{"n_layer": 11, "d_model": 448, "n_head": 21, "n_kv_head": 7, "head_dim": 32, "d_mlp": 1792, "vocab_size": 4096, "activation": "tanh_gelu", "norm": "layernorm", "norm_place": "pre", "norm_eps": 1e-05, "positions": "learned", "qk_norm": false, "attn_scale": 0.177, "bias": "all", "tie_embeddings": true, "parallel_block": false, "init": "normal", "init_std_qkv": 0.0315, "init_std_o": 0.00548, "init_std_up": 0.0315, "init_std_down": 0.00335, "optimizer": "soap_variant", "lr": 0.00221, "lr_mult_up": 1.48, "beta1": 0.95, "beta2": 0.99, "lr_head": 0.00342, "grad_clip": 1.0, "warmup_steps": 200, "schedule": "cos", "final_lr_fraction": 0.1, "batch_tokens": 65536, "seq_len": 2048, "doc_mask": true, "train_tokens": 321800000, "steps": 4911, "dataset": "wikipedia_en"}
Each number is 128 + 24 x the weight over its row's rms, rounded and kept within 0 to 255. Layers, rows and columns count from 0. The size above them is the row's rms in percent of the matrix's.

# layer 4 MLP down (transposed), 1792x448, rms 0.0718, rows 1081-1105, columns 64-127
size [101  93 113  95 108 101 104  89  90 104 107  81 105  92 104 105  92 100 101  96 104 102 110  93  82]
[[135  98 145 137 132  75 163 148 110 125 137 133 120 129 119 132 122 162 128 131 114 124 141 134  96 120 154 180 142 141 149  91 115 125 157 129 158  89 122 124 156 102 136 169 116 129 123 110 132 126 136 128 131 135 152  96 144 139 145 169 169 153 132 141]
 [147 149 144 139 114 126 159 190 101 145 129 108 120 153 164 105 165 160 136 120 151 116 135 138 116 125 115 149 150 143 158 124 132 157  88 140 149 117 154 108 118  89 143 110 138 113 104  76 103 114 137 117 131 119 130 126 115 158 171 130 129 117  86 128]
 [ 72 147 149 107 163 145 140 174 155 133 168 143 135 139 122  94 107 127 103 135 151 125 127 107 126 104 115 120 109 118 114 165 120  68 149 115 125 154 114 154 114 109 126  96 123  94 115 138 101 119 117 134 119 128 116 134 120 148  88 175 103 125 135 112]
 [116 143 145 147 121 113 134 170  91 148 119 139 129  97 122 123 135 158 112 135 137 147 139 202  99 112 122  94  85  88 176 124 136 145 128 124 147 132 162 125 132 123 144 129 138 105  91 145 165 180 134 151  65 133 125  90 110 143 109 139 112 117 113 124]
 [103 179 158 139 147 165  93 168 133 124 185 125 145  99 148  97 132  99  84 142 105 103  86 156  74 125 129 121 155 114 106 162 154 165 164 136 102 147 123 138  98 154 175 131 168 106 103  89 119 146  96 154 133  97 122 108 158 103 156 168  91  79 150 165]
 [129 144 158 134  89  75 141 123 153 128 102 156  91 150 140 148 121 149 140 148 169 136  83 120 132 111 153 135 122 122 131 147 161  94 144 147 101 161 138  82 134 155 108  86 102 129 175 141 134 116 155 118 139 158 139 167 128 131 134 119 143 158 131 133]
 [117  72 123 153 109 109 162 128 101 164 120 111 121 157 143 102 177 102 123  65 112 192 130 113 110 144 119 113 156 103 121 130 124 111 147 131 117 160 123 181 154 131 113 161 130 125 139 144 119 122 112 106 102 109 108 101  91 158  91 131 100 118 133 183]
 [177 174 145 116 121 146 120 154 149 183 156 150  88 106 133 147 122 210 112 119 150 100  68 136  95 149 162 136 129 162 151 165 142 127 106 146 113 144 110 116 135 136 136 135 118 118  93 129 149 100 158 146 143 110 155 118 154 134 169 143 133 136 155  94]
 [142 176 142  95 104 148 135 154 106 170 131  99 129 100 154 113 190 141 117 130 123 160 135 105 147 143 153 136 161 161 120 115 135 113 143 117 132 121 110 163 170 107 149 160 103 137 149 151 127 129 132 105 163  98 147 139 119 144 136 133 134 144 131 104]
 [103 177 159 155 148 150 124 190 138 156 105  34 126 142 146 157 127  95 112 157 127 154 144 125 171 107 167 124  98  92 129 107 127 110 109 125 147 144 172 165 141  75  80 144  80 121 126 107 122 129 129 129 119 152 152 129 128 118 128 112 139 103 124 135]
 [128 129 125 131 111 100 131 122 148 104 114 115 128 129 119 116 120 130 117 140 127  97  93  67 187 110 120 134  98 133 143 129 150 146 147 150 112 106  66 130 121 137 124 135 139  61  62 166 112 110 161 153 124  93 123 149 132 137 142 115 115 153 113  99]
 [137 145 179  96 133 128 111 132 134 188 133  89 171 130 101 131 149 149 181 122 113 134  98 175 142 131 156 113 133 143 129 117 135 147 143 111 124 109 134 145 121 173  99 119 100 104 142 150 100 139 109 132  68  92 134 110 124 104 124 162 130 124 135 118]
 [ 76 112 122 118 126 146 127 137 105 141 119 165 103 120 153 108 137 124  98 153 108 131 103 143 168 165 148 174 137 157 136 103 151 172 153 111 200 134 129 117 137 183 106 160 115 153 122 149 100 167  78 168 165 131 147 135 122 141 151 126 110  93 127 110]
 [ 85 172 115 133 118 141 118 174 124 123 167 105 160 159 112  98  97 134 120 161 136 124 110 128  98 124 124 102 142 135 130 164 116 139 145 112 144 129 147 140 135 139 104 129 103 109 164 116 105 151  97 135 120 143 139 129  84 125 139  95 140 117 101 106]
 [ 95 122 124 131 114 115 140 113 135 115 161 131 148 132 131 146 100 180 151 135 106 161 153 114 121 149 139 138 128 160 174  93 118  98 126 137 119 124 123 147 179 146  90 108  92 201 135 154 114 115 141 137 101 152 142 107 139 134 107 107 107 179 170 110]
 [158 168  98 120 131 132 126 157 130 156 115 153 152 100 133 154  88 139 119 121 105 124 108 121  85 126 101  99 135  97 124 139 139 117  87 110 110 133  94 106 113 110  94 113 190 142 116 123 123 167 156 150 111 153 116 123 128 118 169 143 124 133 114 106]
 [146 137 142 124 148 109 118 157 139 165 121 106 110 131 139 173 135 159 107 108 133 119 123 151 146 142 160 152 144 146 112 135 134  97 128 136 124 137 114 156 161 106 158 100 162 146 156 184  89 109  92 153 128 152 150 160 177 136 128 158 164 119 123  99]
 [139 173 125  99 147 148 100 194 134 167  93 156 148 161 141 140 182 145 147  92 114 133  71 148 144 168 138 140 142 113 103 128 127 126 142 145 179 125 169 140 125 123 103 120 131 131 111  69 122 144 134 125 125 126 134 138 134 112 104 176 121 146 109 121]
 [101 176 158 116 163 143 143 145 116 134  95  99 146 180 107 147 145 137 128 123 155 113 153 123 136  99  86 175  82 124 148 119 138 107 113 118 134  90 105 143 130 145 166 106 130 117 121 175 114 150 151 163 111 142 116 118 138 138 165 154  90 141 124 122]
 [162 144 146  78 102 132 102  97 132 117 138 169 128 124 163 178 119 131 121 124 141 133 105 141 125 111 177  95 127 187 139 131 167 144 103 121 153 111 136 171  84 150 184 131 141 135 151 143 119 140 132 117 127 128  99 150 138 138 108 136  80 153 133  80]
 [134 148 144 164 126 125 105 133 165 130  90 120 167 136  86 140 102 119 108 123  95 124 130 153 128 126 103 100  99 138 128 107 155 135 117 117 130 124 121 165  80 112 128 119  87 112 124 176 123 173 133 149 125 141 139 148 173 152 165 140 129 109 114 138]
 [123 127 157 119 140  88 130 147 167 143 118 122 120  97 100 138 124 151  93 136  87 183 106 130 116 122 108 103 175 160 171 174 166 196 157 102 144 129 131  54 143 138 148 131 139 114 179 100 120 143 102 122 127 133 162 126 159 131 130 100 124 167 153 104]
 [127  78 132 121 137 105 126 140 130 129 130 155 103  97 115 154 134 117 144 144  99 134 108 127 110 159 132 109 134 120  63 162 156  79 153 156  69 160 140 124 122 124 120  71 147 150 140 161 151 193 133 159 126 151 107 145 115 137 130 137 139 118 143 140]
 [104 121 123 147  91  77 171  93 195 119 136 122 169 147 147 139 117 151 102 121 135 127 100  89 140  98 185  95  86 142 165 126 151 111 149 142 110 144 120 137 122 126 126 106 132 149 123 133 148 151 117 108 139 140 111 164 109 166 112 128 118 137 123 159]
 [119 114 178 109 147 154 157 155 127 172 134  98 129 124 136 144 134 169 112 103 174 124 107 161 123 171 177 130 113 139 164 113 106 150 132 144 104  99 128  87  91 200 137 101 157 153 134 129 109 150 126 120 100 104 176 124 140  99 121 144 140 115 150 135]]
# layer 4 MLP up, 1792x448, rms 0.111, rows 1082-1105, columns 64-127
size [ 97 107  90  99  99 104  88  95 107 108  88  96 102 103 106  87  99  99  96 105 101 100 101  91]
[[121 157  95 127  89 138 186 163  97 150  53 114 149 139 158  97 130 122 107 145 135 112  89 143  68 146 126 114 179 141 144 128  91 166 146 124 149 145  90 165 140 150 148  98 137 142 102 149 153 128 151 117 122 143 155 130 142 113 127 153 140 108 136 138]
 [149  58 146 209 134  74 121 139 145 160 115 108 114  94 113  85 147 122 150 142 137 133 128 115 103 155 152 127 162 125 129 162 106 133 144 119 139 115 171 112 132 146  98 109 147  91  87 117 128 126 143 121  79 102 126 166 107 115 160 110 161 106 137 159]
 [153  58 106 107 142 152 108 153 143 128 146 143 144 144 121  95 166 119 134 155 142 106 121 135 137 104  90 157 111 136 104 156 131 115 138 131 142 151 129 113 105 120 142 154 139 141 155 136 103 120 133 149 123  96 111 117 100 123 116 104 152 186 150 144]
 [140 143 142 112 146 112  68 114 111 129 115 120 105 109 115 171 139 130 130 147 117  68 134  75 110  98  90  92  98 135 130 124 106 156  96 135 136 153 131 146  86 144 125 107 187 113 112 171 131 105  95 116 126 143 134 106 184 122 134 127 113 101 109 120]
 [123 107 150 140 123 113 153 152 126 117  92 110 143 131  94  91 150 116 113 116 125 119 145 142  97  99 125 134 141 100 136 124 127 118 133  72 113 103 103 131 137 118 134 146  91  88 124 167 199  96 177 128 113  96 101 134 127  90  84 153  73 130 125 101]
 [107 118 110 142 133 119 113  86 147  99 114 158 167 131 114 105 119 123  97  83 107 113 169 142 103 136 165 189 162 187 162 133 147 117 155 125 134 139 118 133 140 114 124  86 139 139 115 130 128 127 164  84 129 134 137 132  95 120  95 148 146 142 120 167]
 [127  87 126 106 133 145 167  91 157 137 174 119 142 176  95 109 155 147 154 128 108 129 119 122 101 120  96 148 115 109 148 112 119 164 173 144 132 152 105 136 139 176 139 128 142 173 140  82 157 102 126  93 120 146  96 108 157 101 169 143 147 167 133 120]
 [128 120 141 116 154  95  90  52 174 106  83 108 138 153 140 122 131 101 120 161 126  94 136  78 134  97 134 111 105  97  80 118 125 117 112 107 105 139 172 155 147 163 124 125 127 148 105 103 105 125 128 146 132 125 125 192 154 143 128 107 113 132 103 138]
 [ 91 129 184 160  97 105 125  78 145 155 109 115 177 123  99 153 150 118 146 123 140 123 108 144  95 151 146 133 137 150 134  98 114 138 118 133  79 169  74 131 207 147 132 101 126 140 123 125 194  86 169  45 115 136 121  99 126 127 124 142 157 144 119 133]
 [139 149 145 148 113  86 105  98 102 104 120 119 139 136 136  97 121 145 104 107 130  99 110  95  66 118 135 110 125 123 151 123 159 136 156 180 127 142  63 107 170 139 104 129 178 125 125 127 155 143 144 123 161  97 126  93 101 103 128  79 100 125 152 135]
 [116 115 102 168 165 202 115 149 130 102 135 140 115 179 119 135 134 141 109 119 132  81 161 143 136 119 103 179 111  93 145 113  84 114 112 101 119  99 139 123 136  99 161 116 168 127 139  95 102 112 143 157 213 164 106 118 146 140 136 117 152 124  95 182]
 [183 149 125 150 117 111 108 102 118 137  99 111 103 108 117 149 140  87 117 142  98 106 159 111 124 142 119 140 124 134 113 111 139 163  86 149  98 141 115 141 180 181  83 159 146 138  99 136 159 132 140 131 130 169 129 159  95 133 121 151 101 119 135 137]
 [141 128 142  95 141 143 109 120 139  98  91 109 153 118 144 134 127  87 118 120 129 118 112 115 127 135 167 133 113 111 139 175 118 135 123 108 127 187 100 125 174 110 144 135 129 107 108 169 137 101 117 143 130 132  94 136 152 133 158 137 122 150  81 109]
 [149 110 135 139  83 106 136 167 112 105 149 145  84 103 144 116 147 124 135 140 158 112 150 145 126 120 129 121 122 132 112 162 177 120 121 130 109 149 140 115  87 167  94 151 108  93  80 122 160 117 127 151 113 156 113 134 122 142 127 168  92 112 162 131]
 [ 81 107 136 153 144 145 127 143 126  97 118 126  95 131 191 112 145 150 113 123 106 169 104 104 124 139 131 139 123 120 168 100 117 137 121 140 165 140 149 120 139 104  98 159 114 179 136 147 144 127 153 166  96 108 146 147 138 112 113 105 117 100 105 150]
 [123 158 112  89 111 129 126 136 154 125 127 142 124 128 119 105 118 102  88 160 121 101 114  97 177 108 134 107 127  96 121 121 133  76 122 157 126 181 117 137 123 147 115 139 140 111 140 132 143 159 111 151 114 152 140 162 118 171 125  96 151 167 100 133]
 [103 110 154 136 163  99 127 109 127 131 146 161 130 145 107  88  85 158 167 107  61 183  78  84 150 157 107 173 130 106 117 121 155 135 103 159 128 130 115 132  96  96 120 112 119 112 142 115 163  91  97 163  89 164 129 127 134 114 126 166 139 120 132 119]
 [125 175 122 139 137  77 148 142 112  59 120 139 151 149 139 128 109 104 148 150 111 109 126 117 143 141 169 102 127  88 125 143 116 165 141 114 134 137 117 141 106 149 121 122 110 159 123 124 121 145 132 143 124 104 132 152 136 134 184 161 126 142  90 130]
 [ 84 144 102 134 147 106 128  93 122 132 144 129 168 167 111  97 140 152 168 123 127  96 129 118 141 107 188 139 158 138 162 112 142 131  90 122 149 123 156 123  95 129 135  99 123 124 135 105 145 155 106 122 103 110 131 143 162 162 128 108 141 140 137 123]
 [110 139 124 145  69 114 112 146  98  65  99 139 101 131 155 144 138 138 174 105 150 101 151 144 123 119 113 138 116 100 137 113 127 149 149 160 112 115 102 163 102 110 150 129 134  80 143 125 158 102 106 126 114  99  96 139  73 133 145 134  99 107 173 118]
 [134 124 137  98 181 123 132 120  79 132  90  98 120 119 138 148 150 103 140  82 181 130 185 138 149 145 105 171 123 111 158 141 138 118 130 150 136 128  87 119 150 148 101 128 134  81 143  90 106 134 176 121 118 125 122 142 145 104 112 114 140 138  79 144]
 [135 132 151 136 171 170 144 146 178 126 111 110 141 130  72 131 135 110  94 197 139 151 120 113 148 142 142 104  96 149  88 124 104 122  90  57  98  88  84 122 126  93  99 172 147 157 144 126 105 144 127 119 147 156  76 143 106  92 128 155 111 129 142 136]
 [155 129 160 155 132  76 159 136  97 132  98 122  85 131  88  99 122 154 105 121 147 156 125 129 161 111  97 119 113  88 101 102 152 140 111 142 169  96 130  96 163 148 146  86 160 116 117 151 142  99 128  90  94 141 159 142 148 111 143 162 163 123  92 137]
 [160 120 114  93 131 169 139 165 142  88 128 162 158 148 117 127 122  92 158 108 113  74 133 108 104 127  68 117 109 114  91 125 120 114 172 136 128 163 118 148 157  84 158 170 135 123  99 118 114 127 103 130 135 132 125 148 166 128 119 141 130 149 139 121]]